config.yaml
n_layer: 12
d_model: 192
n_head: 12
n_kv_head: 12
head_dim: 32
d_mlp: 768
vocab_size: 1113
activation: "tanh_gelu"
norm: "layernorm"
norm_place: "pre"
norm_eps: 1e-05
positions: "learned"
qk_norm: false
attn_scale: 0.177
bias: "all"
tie_embeddings: true
parallel_block: false
init: "normal"
init_std_qkv: 0.0355
init_std_o: 0.00513
init_std_up: 0.0355
init_std_down: 0.00363
optimizer: "soap_variant"
lr: 0.00425
lr_mult_up: 0.676
beta1: 0.95
beta2: 0.99
lr_head: 0.00609
grad_clip: 1.0
warmup_steps: 200
schedule: "wsd"
decay_fraction: 0.775
decay_shape: "pow"
final_lr_fraction: 0.1
batch_tokens: 32768
seq_len: 512
doc_mask: false
train_tokens: 188100000
steps: 5741
dataset: "wikipedia_en"
Each number is 500 + 25 x the weight over its row's rms, rounded and kept within 0 to 999. Layers, rows and columns count from 0. Numbers have three digits each. The size before them is the row's rms in percent of the matrix's.

# down: layer 5 MLP down (transposed), 768x192, rms 0.173, rows 481-580, columns 64-127
# up: layer 5 MLP up, 768x192, rms 0.13, rows 482-581, columns 64-127
down481 100:524517496497439502514517507457500494447503505471471480522481487464513513530508484496498489492474492528504478494501511478488496498536494526486507519481488476513497535465525543448568471490502517
up482 094:480464540511486506488468478472482491537525536513511486525535502452488526488496535507527470510437493504514524468532446523492470426508534462499477539493482466553497520468505490487475491482484461
down482 094:538478514507511544478502445494514480466478496497451480483519509508534542487510468484510521490464459482525464517500564457488529489507493523460506514481535489468491469499494502563464521529517499
up483 100:482540478528501467509471516554496509516472514451533536464496517496526465512510480494481544503471478501509505485494462482479520504475499486477471473489485521529501483500481507463503476500514522
down483 097:510529469480493518476578522479492543488485491486465508472487468471503445493497528527517471473534504534467471484508509468493521511496484499540476518523511477494481503538434507556462526495537518
up484 086:524522510512521496518497513505477474501462478497483514503491482489494510475526502504472558512549508532529545486474491522493525477490492478489506488526468507590530473507496528521510501508472442
down484 090:428476525499467454465511519489514537452501479516484480501491507485482491503528499479519513470516519489482486473509504472474519491540504500488496472530480447444521539529506486474507500497491485
up485 096:469503500473467467504534539483498472496500526508481488508485478485541470457479507502489496459497486457482525461469454469507504515510482464518442524494521514517492519477493495483531533525506530
down485 095:495550507483524488494471529513484465501551506511514507468505479520491483525502515493502500526498468498450533459483497541516518507488492478479503466493539455494500535536539529468492470549515530
up486 103:489500509537525539492488489476477507547545543497529512542493488450528506541477494498504474507521503497505497488490498540494518474512514521519523487513502518511519501497563499491488534468438460
down486 099:531462517506515544500488464530505504506529506468471474478478531478478489524488508485493515498506495494462502520472537526498519517489484535526494456487547497505514486563500529530481490491474505
up487 100:540532530538498485507532497492524510522498530476505494482475489493512528494518456511491499524494506498465501467487511539472523505480472488501506495459487488507468497461520456503481488505510454
down487 095:526511527476508515516530524507462493494479498529513562503530482536496481522524552506521468527497460489491502516489483498499473520523542495499512541530491522479520497480529509493523544541517482
up488 105:528503506504577487506447498530514525479501489442484494497515472460501503525543526465512508463483479519453512487505501554528537520485500526498491494507480472519486498454494549492487494542512503
down488 094:498540517490482515524547494486490440518523483548520501493507513494552544457480454485465484471498489520531499495506492520461485497518480485499514462495539550487516500495459495527500456514516478
up489 099:499526540539524505517484522525551445481544501509501485496518477511514475500497490467463535511483498429497497487518487486534529496479471506468501498511495486474502494487484489511521499530566492
down489 111:477536508477516476488472477441468499465461567528519478492492521524468492493533520495489512483526487503439468551475503488504504499497505504512522499513521512497532495509505516517515514463439505
up490 102:519501508514498507493557466509490487512536491495467506529549469491500488473462559497506466515483515454490484470484494553461492516481472537493482538486461485502514435519509511512536501473527489
down490 102:498491537485522540486441489515513477494540524517507491496513535517503516492485488509519531478483505493458524494483480517499468496490553487512456516486482485533462492487496521506520477489474552
up491 104:518518491528537526455513533508464483497499467487543473510536495510506485500487521505490497522504564474542487480490502544525460488485505519491502440477495537471543520493470443440536480498526456
down491 102:481513510498481477544466519520542522505503488477478469477515487497546479504507479486507469507536499502477499505528505500487509547533514530551483516525488496499507507535514493515517483510482556
up492 102:485497477469491511429498477434457526501466545512539520500504482525502498505465455471508460487479520464513506523501503493523499511473490504478478495483439547493524508508525521500542477488488517
down492 099:502521509476484500482532504468482523436522548531499493538469506528483561514483485469529461494479500528477506512494483491482479497494478472479507530507483478493471458499450482481525496492518523
up493 108:495502525469489492495487482465507550511520469512537474518556495513478483505507463490510512519490518497472503483509477519568545515507481500530519513444513477495510468512518526476502509542442491
down493 101:479521478537506525463511462526504523500494504513472492483480541492514499550477482496482507480538491481499539485523516470462459496496509500546553507478470520521484510484492463525476511540502517
up494 108:523522476507559518515457521461495454474528508492515500479481491508478496466469536524499508528482506541527460541512512437472477483541543537535522502471503488507506505527461495511530535515498478
down494 111:493490504533490530509506513458535544538526473515532509473525483520499487496513434498465528509517525498505464522481501488492481501492477483470494518533472540543488484512461529507557500524505478
up495 091:518457513478479504524497479533508512512501507471467492477526534520500515445504490530488513516500513524511488504480483513475498524480512506479455494521481438505463492509483515526483529471490497
down495 097:481477523548494506556457511507478504512499458493518450484510497544506472478515510509473508501448520510547476474483478482441501547551495505449491522508489499499492512518504491492495498516446478
up496 091:526537463493486478497528493520512480521498509525527458517527484491504522509528470524511486462525529539507472502507518491495506500476481530479521497486471484466491462472524459569541508526503538
down496 088:513481500544509542502504520497511518517498549446464521436511563461476479501487523486507487511525525501475504488489489494447515482522487497496513528520541514556531536506593461477454479489530523
up497 102:563467514540481491521469477537493511506509496497533487508498503542476529505509512513478469483504543502511493556519492480456558492447530505490504462511536521504457504542518508477511501467488500
down497 105:470513495522511544467462514524467443497496506503508494515476521499489463476498544527488506492503497484491490495480506493494517490534478478488525542544503450485466492476490510575526470506480489
up498 115:539497465467484517516479496523466480498496485541494469521479511432482470436489493453542500500509509513474505492493491464540491486474494534499512542481472506510534555532498502477541514531497531
down498 115:546503506494503481510482486498527491490499476500517531546479510494497528496494535503503493449494519477476523503553465461480499495527507475513480507509530483522523512483514479486494492498480489
up499 103:518508482476506501477539464494529502514535463478497483495488481442448517481519575489464501454480495532516468497522489480511506486490511509494503495518497475528479527469544545500542497490522475
down499 101:513532423542460467520505500450486501507489510490515465459540479496520517549486549481493482532477493498504515494546495513526481455511502559473511523503516514507542485492527517501493485504539534
up500 105:478500488474474491502484485478503502541511502537525514484476514466491526509543477484511541479499486512467536503519483466492521472467529483517508500516478459520505475522486526464490512558563508
down500 103:518495527534521533500506526472505483494493520526463486505482537537505497496512527518470474470483470470481504516506445550502498543464498497519478537511471454472491499499481471467498470466503473
up501 101:512541530502501481497468547497510442490455477527506511524490491484462487491548511506492501439559506499484490533506511508497487518494477479537494490508504516542448505511504470434512542517480480
down501 099:485452490503464525515544485487488533522487498474438494467519471504486515503465486484506508499520476467493555576463533506475530477485523466504456500511460553459494506467498489541485483499516514
up502 094:475506518490497528522441529465474509474495476500508544491533540492510481519465469476485513522520470507487538485536522491512475490499522503453506534497479498494487504536517490478489494499474517
down502 094:477476514465486462478528441500498549477514480509486463490509525501537462504544487515519513467483474496462486526498461554495484517524479503490528482503478489461539483491499472478479511501496508
up503 106:509553502457519496494470489524492505458509486512449508501485475476469517468498466484509529492467452492492428498510516461493511522492491509502494476507513522524514508474460518467500495471547524
down503 104:502521472532484516527513482522507496503506495506509520474544486487510477505537486481457481469451503482459504509481531516499501531494522493455530491468534520572513480506460481497509491519533513
up504 098:462464500470533490524500502473481510517508522540468518473550540517511503508503545498520496481528527478530498481528499503506509541508475490493499481497473544502522499426507508487507507499519493
down504 097:514519499488485468514528520556474519489474499534520493504455468491458521504500562465461523502495432516495472490489443526517513504475504493479492514510473515468531520500430477502489534540496489
up505 100:476508514461529416469482469544537460517449506480484476525485504473457511548479494508511525512556548469496478491508475500500503514439483541520500482533509504521483471461514513445484507510532492
down505 097:450471515517486525484464544518445522459503526551566531474523495495510488478502506484493519530518482506519497513533481484512446480508495492469480495521507511522539501514467496506503483506449486
up506 100:505491533489508464524487537466547516501448513522511489505552516489471482494524546526547470494502483480482484522456455509510504503528539547480490501535498485544491484452487490514456480506497535
down506 100:475487468508496570490479523527456497498549520467475521474474505473510470527532514447477538525474500509487505471498506503547542509490504473469502508552497513460542503521503498487558474488458495
up507 090:483492503526500539485507477512500500506527431504505501510527490541538511489480488494518510440480512507494460494508485494472513486505525528507510468501500505492506487494470478507552511484493558
down507 093:482509527477521490508489477501495463467462532495479495493479524521507488499471535501488503530470474506503545509520482483490552516495494473460489540472572520518508505544488551470472490515554464
up508 104:482518483478517557518487465497480531488449479469539503506553506494482464462467518490460505515529508486541468522506505496458490501471528461516473496512500525545486512496503518520461482554468500
down508 106:526520501476503515515480514520489546511508508496516518494490492497495488460486532468518467535482502474463470516519499482523485525518521522509473492474466496476462491504512571515507516505522473
up509 103:486470536509513477478524481469452492527498525550500570490476476457499489520525511485501469516477502489573491502496475547503487522516546476513505474462453490483502509478475478532499520465564499
down509 105:489543494464512471551504498515512532442523494468505459495510515535483500476537506476486519528496526523524483493497483512527478465450498499495522520533509535503509501508514520486457483543531500
up510 105:481509508528490486527502485482523484501583476508526498484464510507459516494514470506550554511479504502523495475490472501499452464506516538487496534514500506481491526526476539517529490518507497
down510 106:491498452544476477516507544514498492522463524534535515512484532510501481481511532503496538479476506474490496545527512469470497473523470474502492450523523466464479482511536491519479527531529464
up511 096:502538485516491515480473473545512527468501492461502511505505511489494491469507461509511513500573532486483498476459499505478499475473510485452490521536459548473512518468508525433462533491528496
down511 102:521478537477464487540534525468530491520509484511489443513506480503485510475438491493494529530438522473479505490508533495508533487489506503499471499527571470544502481480494457505526473494493544
up512 101:567477508508526513483526514491525485470509467510452534490518519556515511500497511459476487512460512481442484529459543497498510508479502498474539505484505484449485479496541475451526546550510463
down512 092:512511506505495458502482526463497493488466498516487498530486502477541490516494505507495517506500437501496506496472506489528499478470507505539498499476512495508510484512471521506492480455505457
up513 102:489502458510502527477523477512506475492525556472556501511464469482522494521547499466485460508485475515507475508529520495547514539500490521479484544438487487492533527511513516478474505463458500
down513 109:483467490516492501464502487506476508490529527497513482549536511508477494515515501449499461534458501490501521528485460484512510505498524511528512509448519521514453456492527504521468515531500461
up514 103:523534541491497489532511449530520458561519521496463506512477477512526499508424499480477483446514516475517468517523541521483512453506475510541493515460490493502473487508506459482480485471500494
down514 099:487498525502481492496520509490514500490450487474487495526487496456501501440488525511504522522474477550502504532479468524484512498514491451467432465527499497488492543527479489501497483496523513
up515 094:542508516535561495486516502491508461483518528538510488498501522497485485499520503493534511483491535506488523435570516465514528516491478524483510510492492464485505513509504500482471514473500538
down515 095:530490501501505525513497502467516499515542523516509491496545520491506514487440477523491531532506467503520474475469513511516512447518503514502485483493511531495506489485453507508471467538501515
up516 116:529483438548481509532499533478509492468514493501503473491496500498497457438528496491526532509504527498560560488475503449535457507492532499474481542491520506481522491497513503491459488489521517
down516 112:506508533511454523501491523452483465556531500492517476490497487457527530480497492500494526496525475462513464498503476500526502498479489467501491478514531478502481510512483497496519564506485505
up517 100:503536489538513501504523512527498495518471495492513434483558530433477489490478461523488476523499514481539521490505438488513480473490508536470481481465487497486485509541506522505501502529504502
down517 099:532508526485533477523459525548471482492468505461489538485521475485546515516489496479499515460504560476506509518538495515496525512468514470481468514471508503502539509530538418561509465501509505
up518 093:517502485508484500498473529472480480500501483486486483500509507480497474495502554543471493495545466520442470568516497537525516526462502460513475466492570506512535468465496501450495488508520524
down518 093:531487521494474509502509490465525514511530479511493501488506460471469537483502479509506483519469515524535517504498507531521476524472528504558532457490491495523518524509492477528498465456478509
up519 096:486477479504467515471487501515478470490514542516477502493514494510509524490499549513476491490482491464444455522526540457552451509480503533501489459503498459492496478457528483491513497527546511
down519 094:512470507514498493501529533507566498491460452499480477485513517525454461545521525501504521506519505546459560531501474507500538476481538477501488460535517506521532552532519480496485505535504550
up520 091:469530500486481476491504568498511503539489464468533492465477496471514481544511492496505474560504515507511463489505500494511499503536503490461481501496448522543503470514523494501517520519486529
down520 090:499515524502469473525516486487517450480488493456481531501481485481490502511488494488500503500507447484474517471493510509480502475456498524551525492527491514509483486508481511520521507484522547
up521 105:521489535489512441490439535459473520520501527486514483496491472489522471474487523490462454475522476533483530514513497545470481567503495498514476500502491479484459539520509491514470491471462502
down521 106:486486506490483454498481482547508513481498526500508486488509483479509500516516515504486438484470513523509513521525496502528496525519479476538505500442469523512488473501482487508462498462487456
up522 099:482547491539510539516503519492492490459536490437501497496506510529481513539497508507469520530486508500487507474489498510511501490505492568517492420508497473438476542449518541512538522549510491
down522 096:510545532487468474542491515502511491500476539519512477499500486514480527512511498476524467517518468539500494534508512493503450495520530509522510543484501519531460512481507534472484520465518450
up523 102:517514498512492503545521430540529517517491491476498465475471499496556461533475505499483536505476563512521498529505508498484480477449508522496517511502459514491506492513494527500485454463444481
down523 104:531487469515469516540523507492517512509473491508514520503476484493516477510528507515458468497513504493481551525507507488541447526504495489525507502495454488488484488546535478530513509512468513
up524 100:495504466519526554515520492479538487509566489486489497508494463486510518457488479484541453485473515489511469539448474518539520477494466487520499533466472495484453517497513526519450495476549484
down524 094:474503526482490486541471522472510481488466443478485496519501538535487479469465529498487500469534519525472474512478532507527514525492509460490495466554510492555476507512494562516492499466483468
up525 094:480526531488533484499498458521494497477484495478493489501484510545517505531477504493476498510495437514530479473479497509516515522485527494495442470487466506517509516501480522490504491537497496
down525 096:504520504503477491521504500501499513512557551462483487493467494485469498497487499518530501451502529525497524508524490444506476471510527508482463491530479503490448497487482475509517531477527495
up526 094:514527453483525507520506496508549513521437508487479482506485516511497532542549523476589503545492511531484523471512489470490521499461518519498509478485558527481492501489457486537534498499494493
down526 094:464509518505503524473510485554507532528536549533514504508473484488508512515499516511487539491508478526528486445523474497494516494536505491506492461482488502522484516515528524545484482488506495
up527 099:454522473528506505512485513508486453507506484533480502486534507493473488494483538490492505534461494476484492484507482491522547473495518494502466523502551518471497485486493508459513498510506492
down527 098:488496466475540543539499535508486498476482486471464521516544430530466512496510502471519497525453481468483520517504477518505517529484453500531492484510483528510501561530511472545543510556543507
up528 095:517495512509498529503517538428501493502485487495487472437526483504506482494529516506530521467488470496506457517542496507505505492475526548480526464521546497555479481503511525498477538502508501
down528 098:547497489504509481497502492527517524512548505500476523504511546493508480509573526560525517475507461490519525483511466470485482517522484493543513505476535498532513539525522518474491513493504463
up529 098:482505537454495469573481479501497467476504487505512482514498504495528544470495491498478507503489525511516474533541519456479551524440503455466553501495477468552502494454509477491482483539483496
down529 094:537538475556513568504500492491510468510532482482485508547500498514484515500512511490488490501484465563472510475509496526523520505498510557517511521531492503497478508506498499517528526498511514
up530 111:514492504471491490506511519495499539517483463491492509470513508500515524517479532493512537516481487498508525481501484517480544458491497464497516500459483534483495488471482499495508487487488490
down530 105:539529503535476491531510503515517491557553505523521481534469499478530503505521527513513494479514501501520516523499525502463523471497514503479511494489507497459482457480474509518496528506513486
up531 100:500513482498533461501455523473503468459523540507514486518494467498538485555495458455518487481561493512527503525516464505529519493504517497503501522491511488478480513511507496499497546462509491
down531 099:490489486548532467500462516488531471507491452490484489484518505539516479512452500491519543496538457499490510500560489507495501520519509471486507506509465510489500482513514482577492522469484488
up532 108:512513501507535518486495496516515508526495517508496468488526508463486513478571481441501491459476416523506518505471465482495527517484516452502485474461517521507514532484488483469504537487493493
down532 103:479533536504495491515494476540478475538492556521518488500517520468477523485521473487502512519480485508509516498541478494457501512520490483502510488429508506500502515495514453460539532471480522
up533 105:503475516450530512467497543542495462492487515529475503504498516484510494466486510494458494520472502508517477515484530516502490506512485496447484478467483464487471473513528519508521467497530520
down533 100:483514518482493504502515505504477496474503508475541498487497502447501540463516466474522474474484494485511512544499508523451524520487492505520503518524510514517467446521481529482483469485542463
up534 095:518490510475557483514487451490486481501558493473533517503492486468517534449512513492482559537464514479514461523490486489555488502476532520513496526508513506461534478505486513530547489500559472
down534 104:482505493531487520485484529527498484531471535469511520513463463551507458486507528497512537498494514521535483486516502517550529522503461520519503492541488482527492508503520521511492525473496493
up535 090:505491517492509502487492519503498497479528502549496514552456530498485482537508503567438517530553500471463484482483482536502478520547492528545473523461441502511556514519518459449488529516491538
down535 091:533527484510497472536548479486517523543528527520489456439520460505485488449507490490528512487499506519527484492519483548519534463514484469479531465498520517518461469499521512543531486524487494
up536 103:493519502487491490510481519486491513496509486505518492483509524523494504488508519525481489503510510507485501504505511495533527529510498486521496488473483546506531501488484532507487480490504513
down536 103:522421526518478508485440471538493529466478464488484503507478482499488498521502516488552538501537497485506464492505487507479529530541495454516483554500513484475494503499504501475486454486504507
up537 092:488549517471466493503524523481569501533485481496505485488513486512516477499532440436500476471502516491475552490499497499498505471470524498441507502520463539486475495492507544490504527544502526
down537 088:494471524538468488500470491480526495474508456512520497499519501504472521532492497544514513534473490477461488505504527446467513477522465506506419509514481469529490488505509504502454500501543454
up538 102:460549464455524493487492469491559539500498503458458515462527468526501531527496474481500497507468529491540508477484520467460509522495543491509471529481508481530505505547490487503507487526520513
down538 110:518488507487504505501495469529485484467473499447469488470479546516491534500550499510515492479517529497524461515513517529526536475493558498501544478504472490527476471507504455552520505504493506
up539 101:525515501476517525517462483516495504521520486511504520545519506527473480467515513474484516496481526489477489529473471483538498535548536494462487488530492485505528444479492516475500503510455471
down539 103:477507471477513494479498526554478482505503524532503526547514524473498511485460469526486486502495554506504515492439500521534514452553484545504503467508469484530508538531502517507492506486541470
up540 098:517492494476506489529522475526477432472490472472500515514521519491471518522561503541464542531472503546535488483523521460492497511489521501484500469474523534488478550457535530552484493479523531
down540 100:459521497430534497464458495536515506478508493506432522518508535518490503483486544490475533467486475497483516508498488493485490518471508506506497510541508498498524483512505505474518513515492504
up541 099:524500487465449475474502492504475502464467521443499503500486511544498486536526516497497479459511523475546467500502544428494462500478522498497522488517556510478499501488496483462481486467498494
down541 098:477489490547488495512508483509530554538476473490478563505524509510509521521529459531456473489473478500522545510497508536511519496525513537545470507476532465504491459500490511463510502478512477
up542 102:505478482515471495493505537524538507560518511509500516477502460461487493496461490542522543496519474508518506473500479474538486500508569490485478499523496500518476492538501511516524493472529514
down542 103:517497443514488495456506510519539469471503511516464535536531526524562539530458481504537558538525501487497523524495487497534446526486511482474483505489485557535526518516450481508539527519491510
up543 095:520543503511506503463516519504588502480478556514509509492506495518507511521509496494483514503480518522502452454507496456496500486481514553484480496482424513484498485489523499521540540552503488
down543 093:536505481524449522548504471479498502485520493515416532540499503505463538498490527500545474497524477448466518509472537517460514492528490478522515512498464469494487514505516473497493500487464453
up544 099:452468495490496487516508519529504490458509533496540536503526463481557496507481485535505503458557501509470498490482519499493466508464522509475529515481466513508506484429509466504560492467509470
down544 090:536510533501500488478507466501493497507448479491460524513496507479511496469489521482498504461454525472498490499514510480471540498503551452477477510464514521481503479460471535487490500524434537
up545 105:450513566520459530516486481493530541506445488535473497443530509457475476489502454498539496501517539489490441500475466507517481519515451490472523496484474507474472460501495492485452526507497557
down545 102:470533516539496460520509530505525489489503485492505467524507510520502453493495500553509508525537472532483465505501528482481527452484540514516517454478474469472441527489467522518521439491487515
up546 094:506489470550527529502513529472460443484512532471497494484505488503518503491469501507563533458525507503472525515500503462519498481514477516512489501509476516488493508480442471474517438512521493
down546 095:504512495540500510451568459492516535478535445444497514482517491462471473484496491499512491460502478520477502480512497483506455467491514477535523465526500511477465543513517492506486480520491462
up547 109:477552519463523519532509465454510483483540481487504490462517553506532507494493512496499499483505498472493542508513487524493481506495510481496473488461504496497529549529579519497447518475489515
down547 110:489539507506526478489484477513538487501477448498521501494529490524459496487503491511430537466513508473526482555518482488497482491487493509506525473514500502487482494526485496482507531544506471
up548 099:487506509538560446513530470525504509511505472471498496464559494491489515490502501492486485528550534517519495468487500479503456485465532519471519492472469557464470480458484475503482491474512507
down548 099:463490546493484532471462518541482496511486497498506517521476474488505466480517482498524522449514471507520476496500482447510508518530483499489500488512477486527522471509451511515520516522480498
up549 104:481505504472511459467500480509457488517502497511468531439510501496537526549528565474514517512468520492551501467491491531498522488497483565517534501494486471486482475504527543536518474490509498
down549 109:496494497506501471467557472503568496486534511485532504503475499524547492547495508509491496472520472536471458503522512476518542508508505489511512479495521512506475519456471471462522503482464541
up550 089:471487459476473602494488503523503490513518518480479499521488460432489478498483496473512485520540505507472511525474499518544485526500487473522525482508452516517538479524488479503495541490509506
down550 090:513458495535526462514474515558491506484495520477529566494512501504475523494505470510508499528494504514465455504510495482488529523500468437497514461528543485545528529516473530542472477465503461
up551 097:512514447500533507486500492458542501524450505451501547489489497511531502459464517534472490551535505503525509576493506486506520471515518503500544512499477531500490540490500514462511549519483486
down551 099:496527520498524489502523521511494499497514492486498473530498526497452498512482511504531504453527505483504468491524473545472512512504498544528502488525510471541567420509510507496485512516481472
up552 107:519512489500520498530512537524499492499526476532497494496497513463470457485494484485485449523509466502508521503476462473508494527527498571449445462506475501557557480481445465500478536465505527
down552 104:484507497525470515432526476506517520458534505537523517510518494497495481465508514504522445463496549497465492518471475491500477494516528507511486496485497496531501481454500525508494496479509469
up553 091:486501540487480516500509498473527523510473507488490513500450501457533518531469495501483528512492484537538497509490493517522496482496462509481512467502456476529485470457500477489470511543544498
down553 099:478499470535486491482480523541546481497505508472488501491495520508474479510507510509483464471508476507492489493547469507430532509503544468498497559516497516555496526505515483479497490476484531
up554 102:482521504474506478502470487501487512474512493480535551530540512515531484545472474480486499495482522510530473513471533439512546497462508491478526469533504507501481539466486510501517471493509493
down554 104:510503480509490499481490493497502537500470503547500486530494539482521508501473463485501510519562487484474522488474544500428494492484498555461515500498499470492518504512486518498528531497446513
up555 097:501527505486468466493494539481476491511492525484533516496491529539471478486508524462489507504497513480470524497484506510505514551459484450472497512497474520464507496450468525456522505511474482
down555 098:491470488495506511512509512522532535453508535486537443467491489552533465510533502484561505491498518471457493517475537436547517488510517502474503483575490515501513491519478508504496480467494515
up556 101:513496498476452547465485520463501497495542508528530488477511519515468471475488513514507535514475512493519511509483509496470466473496510452517481465480507496463490476501535510527522511537486529
down556 097:471513483508520492472511475467476512483529512484506486536538528497510513489523528510515494535470479466459480449503475471440485462445478539472523486526489504475527514510490475520508463488493510
up557 098:480488507487511512544523495488507505516525497461497500464519510502470537516485476473483529529465541478525474517511471536528553482545537518514529471496516508479481486491497519459531539430499508
down557 096:503479510514535453519511527503512479472481546489461501535543505478536490527510489489498517470470465512516470522527492445517513474474486516504505510490503465494539505452493540461503440489493499
up558 102:509535481484496462489478542457534510544506501508496444489499519471487481501495537462489468537532460533531494469522476490505507470475523508498486484480449491504472472512501487487454496544508483
down558 108:508510528495505509493518521508463447481487495512573507513440480490450503505516518462506512500494522498508494505505517512438482477501469486463522499471527491486507468529457541555525511490504504
up559 096:510523470530508528470452547483503464500508497492483491523519489470512474523533474525490494510455509465510506471461462507474507498527485529494473489468533495497489538529502487504484561484502547
down559 096:464497558518487512471512468435506512517476466558495476529481481519511558526507528511496470523511490492503473529472536493502502534515485510546479504539491492492520502538524516505511513478489512
up560 098:494561504506477497463474472533487475487522455457460508521496503523514499465462475461489476476508502505464526489485477491485486491488492505523470487502490461518473506486473531505531500516494520
down560 103:495495557490486499510541531514581494461476539502539559463474525486515508498495524520476475508509469504499467513518502443508512530491509502499499480446509503470531475513506463513468509479501529
up561 102:486538501506501480487510499503523548475503473468502435451481473504557488515467511509451530491517499482479508515533496474518480524492550486470509501500505509527514557506449493494530532499502528
down561 098:479484484560498480513528540490462508529531516507499474572478518485458494501500501494516514537505452497526500472521493525545511474493469540523497463529511505539494503476500471509465516463478537
up562 102:513550513526475523534480489540493509476503502548460449498482555534494474502493526543487549462522524456495464527500513468472461524517526493536481470465530523514485502522513520472483503530506461
down562 115:494486488525569497510492471487466545516542509501529497542520525472483500512482511489504546491463491521498533518459457506487516460541511516530470475465502521510497480486504469504535513485472498
up563 105:524480465460513460501509517435524504490555453548456452494493502486472506497496467460483530479492500520494478498535512527514476483496503492475499490492503504516470526520477490436507533524536533
down563 107:481484505441554494495485499481499476458486491513514526495556519465530456488525526481470486506483566485502507532483513511513469452482512481541503551501493478519523501523509487475541502504516471
up564 093:492524492524537528496473517466464513516534527492502512472541408487516567500495479511507466485495499520531500511477473494477509494487488524520502498495511513531504480561498471495541512508508539
down564 096:516469518504510462469507467494494553536480528495505495506490494493507505492488531502513520509424500489458520529540511477523517483476449477496487494512531476457457509472486540484535539452529530
up565 112:483469505511520505532474459469531517487507528494466516449560523475527504512444472502449523490508508514511445560499492499479499506515487534509444495496500503502522483477565495458484469473478513
down565 106:514504483480473496489550494495500494488515486498465492484472462473509514499494504471504467485526515515521508496471473490498445514471502529520513502471511472491496507487496488507449484524507549
up566 095:560539519489510503491517500517585498458493509503480514558545479553478508478482478488496484506529461506493474531510511459471480527440503507465520507491498444494453489437497475459523462521475519
down566 089:482479520563481518486505492515495546531536471496535452452478509500512476498515496515480508496522494514460555518529528502520530522520491476476487538479537518515532498557484513511492513504476482
up567 095:483511492487517495511514514546508493519508498484535482474508519490532489517478491512529480509522494513511476467490491498468545470489494555500484484486461489537491495506453497520494500488530528
down567 094:525524504448520513536463515493516523499513490513554495501430505506502529507499552511505526474519496507487460515517503491497477501465530477486503513483523478503511501472492496498527520516456508
up568 094:540497482482502543532467470501520516515521509527556514556519503463546481521493497506482500471470515502478505517503525480452487513509464467545508534490468471531446442525511484477503526504481512
down568 090:481493464536472461502501535508497467530495508480502494458513512519494525525456492488527471521461509492500504490559449467563501532499497448440451461539461485497510532534510526531520476500554525
up569 100:467542514496534514471472551484468513505497485461484530494466520520521513505492471469501514511530530496549515506524459501490482488541503504489501500496483546541518524496510509496474500487451478
down569 109:459483536453487493473508429508545490511512495508543473479498502505465498507544487518516491499469507513448474502471522478476505536465517495532484519527549513476535489515503520526532508523510509
up570 086:494517507481490503517515536491495508500503557492540480512469497540461534464483474543479477499471495476501582470505480527452491507479481508504515457495511485503484461505490507507505481491543511
down570 099:469483504541490513481454512431465533473504484473464515452518492464455443512495485474506515478471498495491537489455464534457514506506490460491502556457505513518497525494511521505495478555499496
up571 103:492510529480480492455523491502497498476512498521477459530556522501459507466515494507515470507454542540479470492461510521515472533530460519543477509513511525455534509491504535493519485513516501
down571 105:507457496485508539477490499537509550519479507491482504481455479485501522489493530461470526489520478482533505481522522485522493536501463486530475506480497491485489497475472508520495468527511508
up572 095:445450496490483481479525503499491538550482497516527478503476484548482553523497495500475506513477505523512544485477452474499521497497512496489505495505511514496488505475541514496526479475494526
down572 094:509495472503484444527527480506492523478490488557469524539494496522468502502477490506514466511508544449491534494483495529503505436482529488503516506498482523500544554488478530458476506516538510
up573 102:514481490541510495509482510484502445493526535533501502477514486486477485459486521553490498552435478450530514516505497522538518475486461459504468500478528502503476492443492533501467530469494506
down573 113:566525495498512479488478503501501510488458500469508529519462508509505513457475542459498522524472523520501518498500513509527483533498514500482508526481451488511532510479486535488526495474512498
up574 102:438511501507541551520502490517478503492524476449517515492512502509526464504506509499479517522561501496513483509498473493461487454539488527521494523503497553506521519496513484519532474492486476
down574 106:496521537491521504497492477508552546471432531475510525488493513499516487526479499543505496536478476474508467503529504504508514494509493486474497480485464485509536483508507514533478467513495530
up575 105:500505501507479496509494491493486464533572481566505508501475497516476462484501484482481528413480512479509502536533500513462509509484487511535472472488508527518515521524457488530486499519494522
down575 102:521543512497491500479496510502458492478481438465481565493458502485492526500492471496504499537498489476491497453492446517536435456509479498482524489503495493554489481505542480484498486505533433
up576 096:505519505474533513501511499507514475502504508510535495517468475553505534475518524545496483485508476484519498527532470527471527480494480466472440477531510502486493495453468477543466451489519493
down576 098:535478519517477512491499495517464487484467473493514528524523514478497540482502501518503470549495531470554483482452491457488527508490520468505486484508488473522489490542494506503499544495485549
up577 102:498471516527472540464504509479510468475428508493468506490474455498505525563465501489523489475499540558474520458509515476518508535443490516522529461510520477529515504514496505447526536477444483
down577 101:534531530517469507445519511530512484487475464480497499528504487505489480518480485500533490501498509499512481510492465483542530534508511526494469498479551536533488507493495481494515531479517464
up578 094:543458504495481478519466484480492505503508491507502441499485512500503448548475518492509475499500452498481511513494504480472476526449467540493524474525466478531454478504510495531507482482475477
down578 103:515518518520502511517447481497480499488519480477479486492509527508561511504496474516496515453518503472503497472494451489467489511488461514463498493519466447502465500489497507469510527514479479
up579 102:519515502488527521493517523503488481488500514496542489522498554463525496500479516527475546477451485494510501486545517491485509478501485548522506513521506520552511499429545495532498453483482511
down579 100:498473516523535504529520481526505522492482507481462496522485504484483483431490451485520555523470507506499508531470481522469495532477507476491491471487491508503515481504511467504512510494509474
up580 103:515490511504510490479512532475527513500546499503484518495451459480489525464456514554472486514498471513559459489473504509541499514486514518519500529488501512509519535478486508469515519493481482
down580 108:498516513469524538474502456507488467474474499467531491540486507481475510488472519504483489514518542470465527560516526470482511515470482494491525504471537449495453495550464534506503499517489519
up581 098:511513478497455466537485544526501524508545473448506528480459509478499490502526454481496504468523497505499519497505497480493526502478518504525474558459525485526491475518501497507513497512519513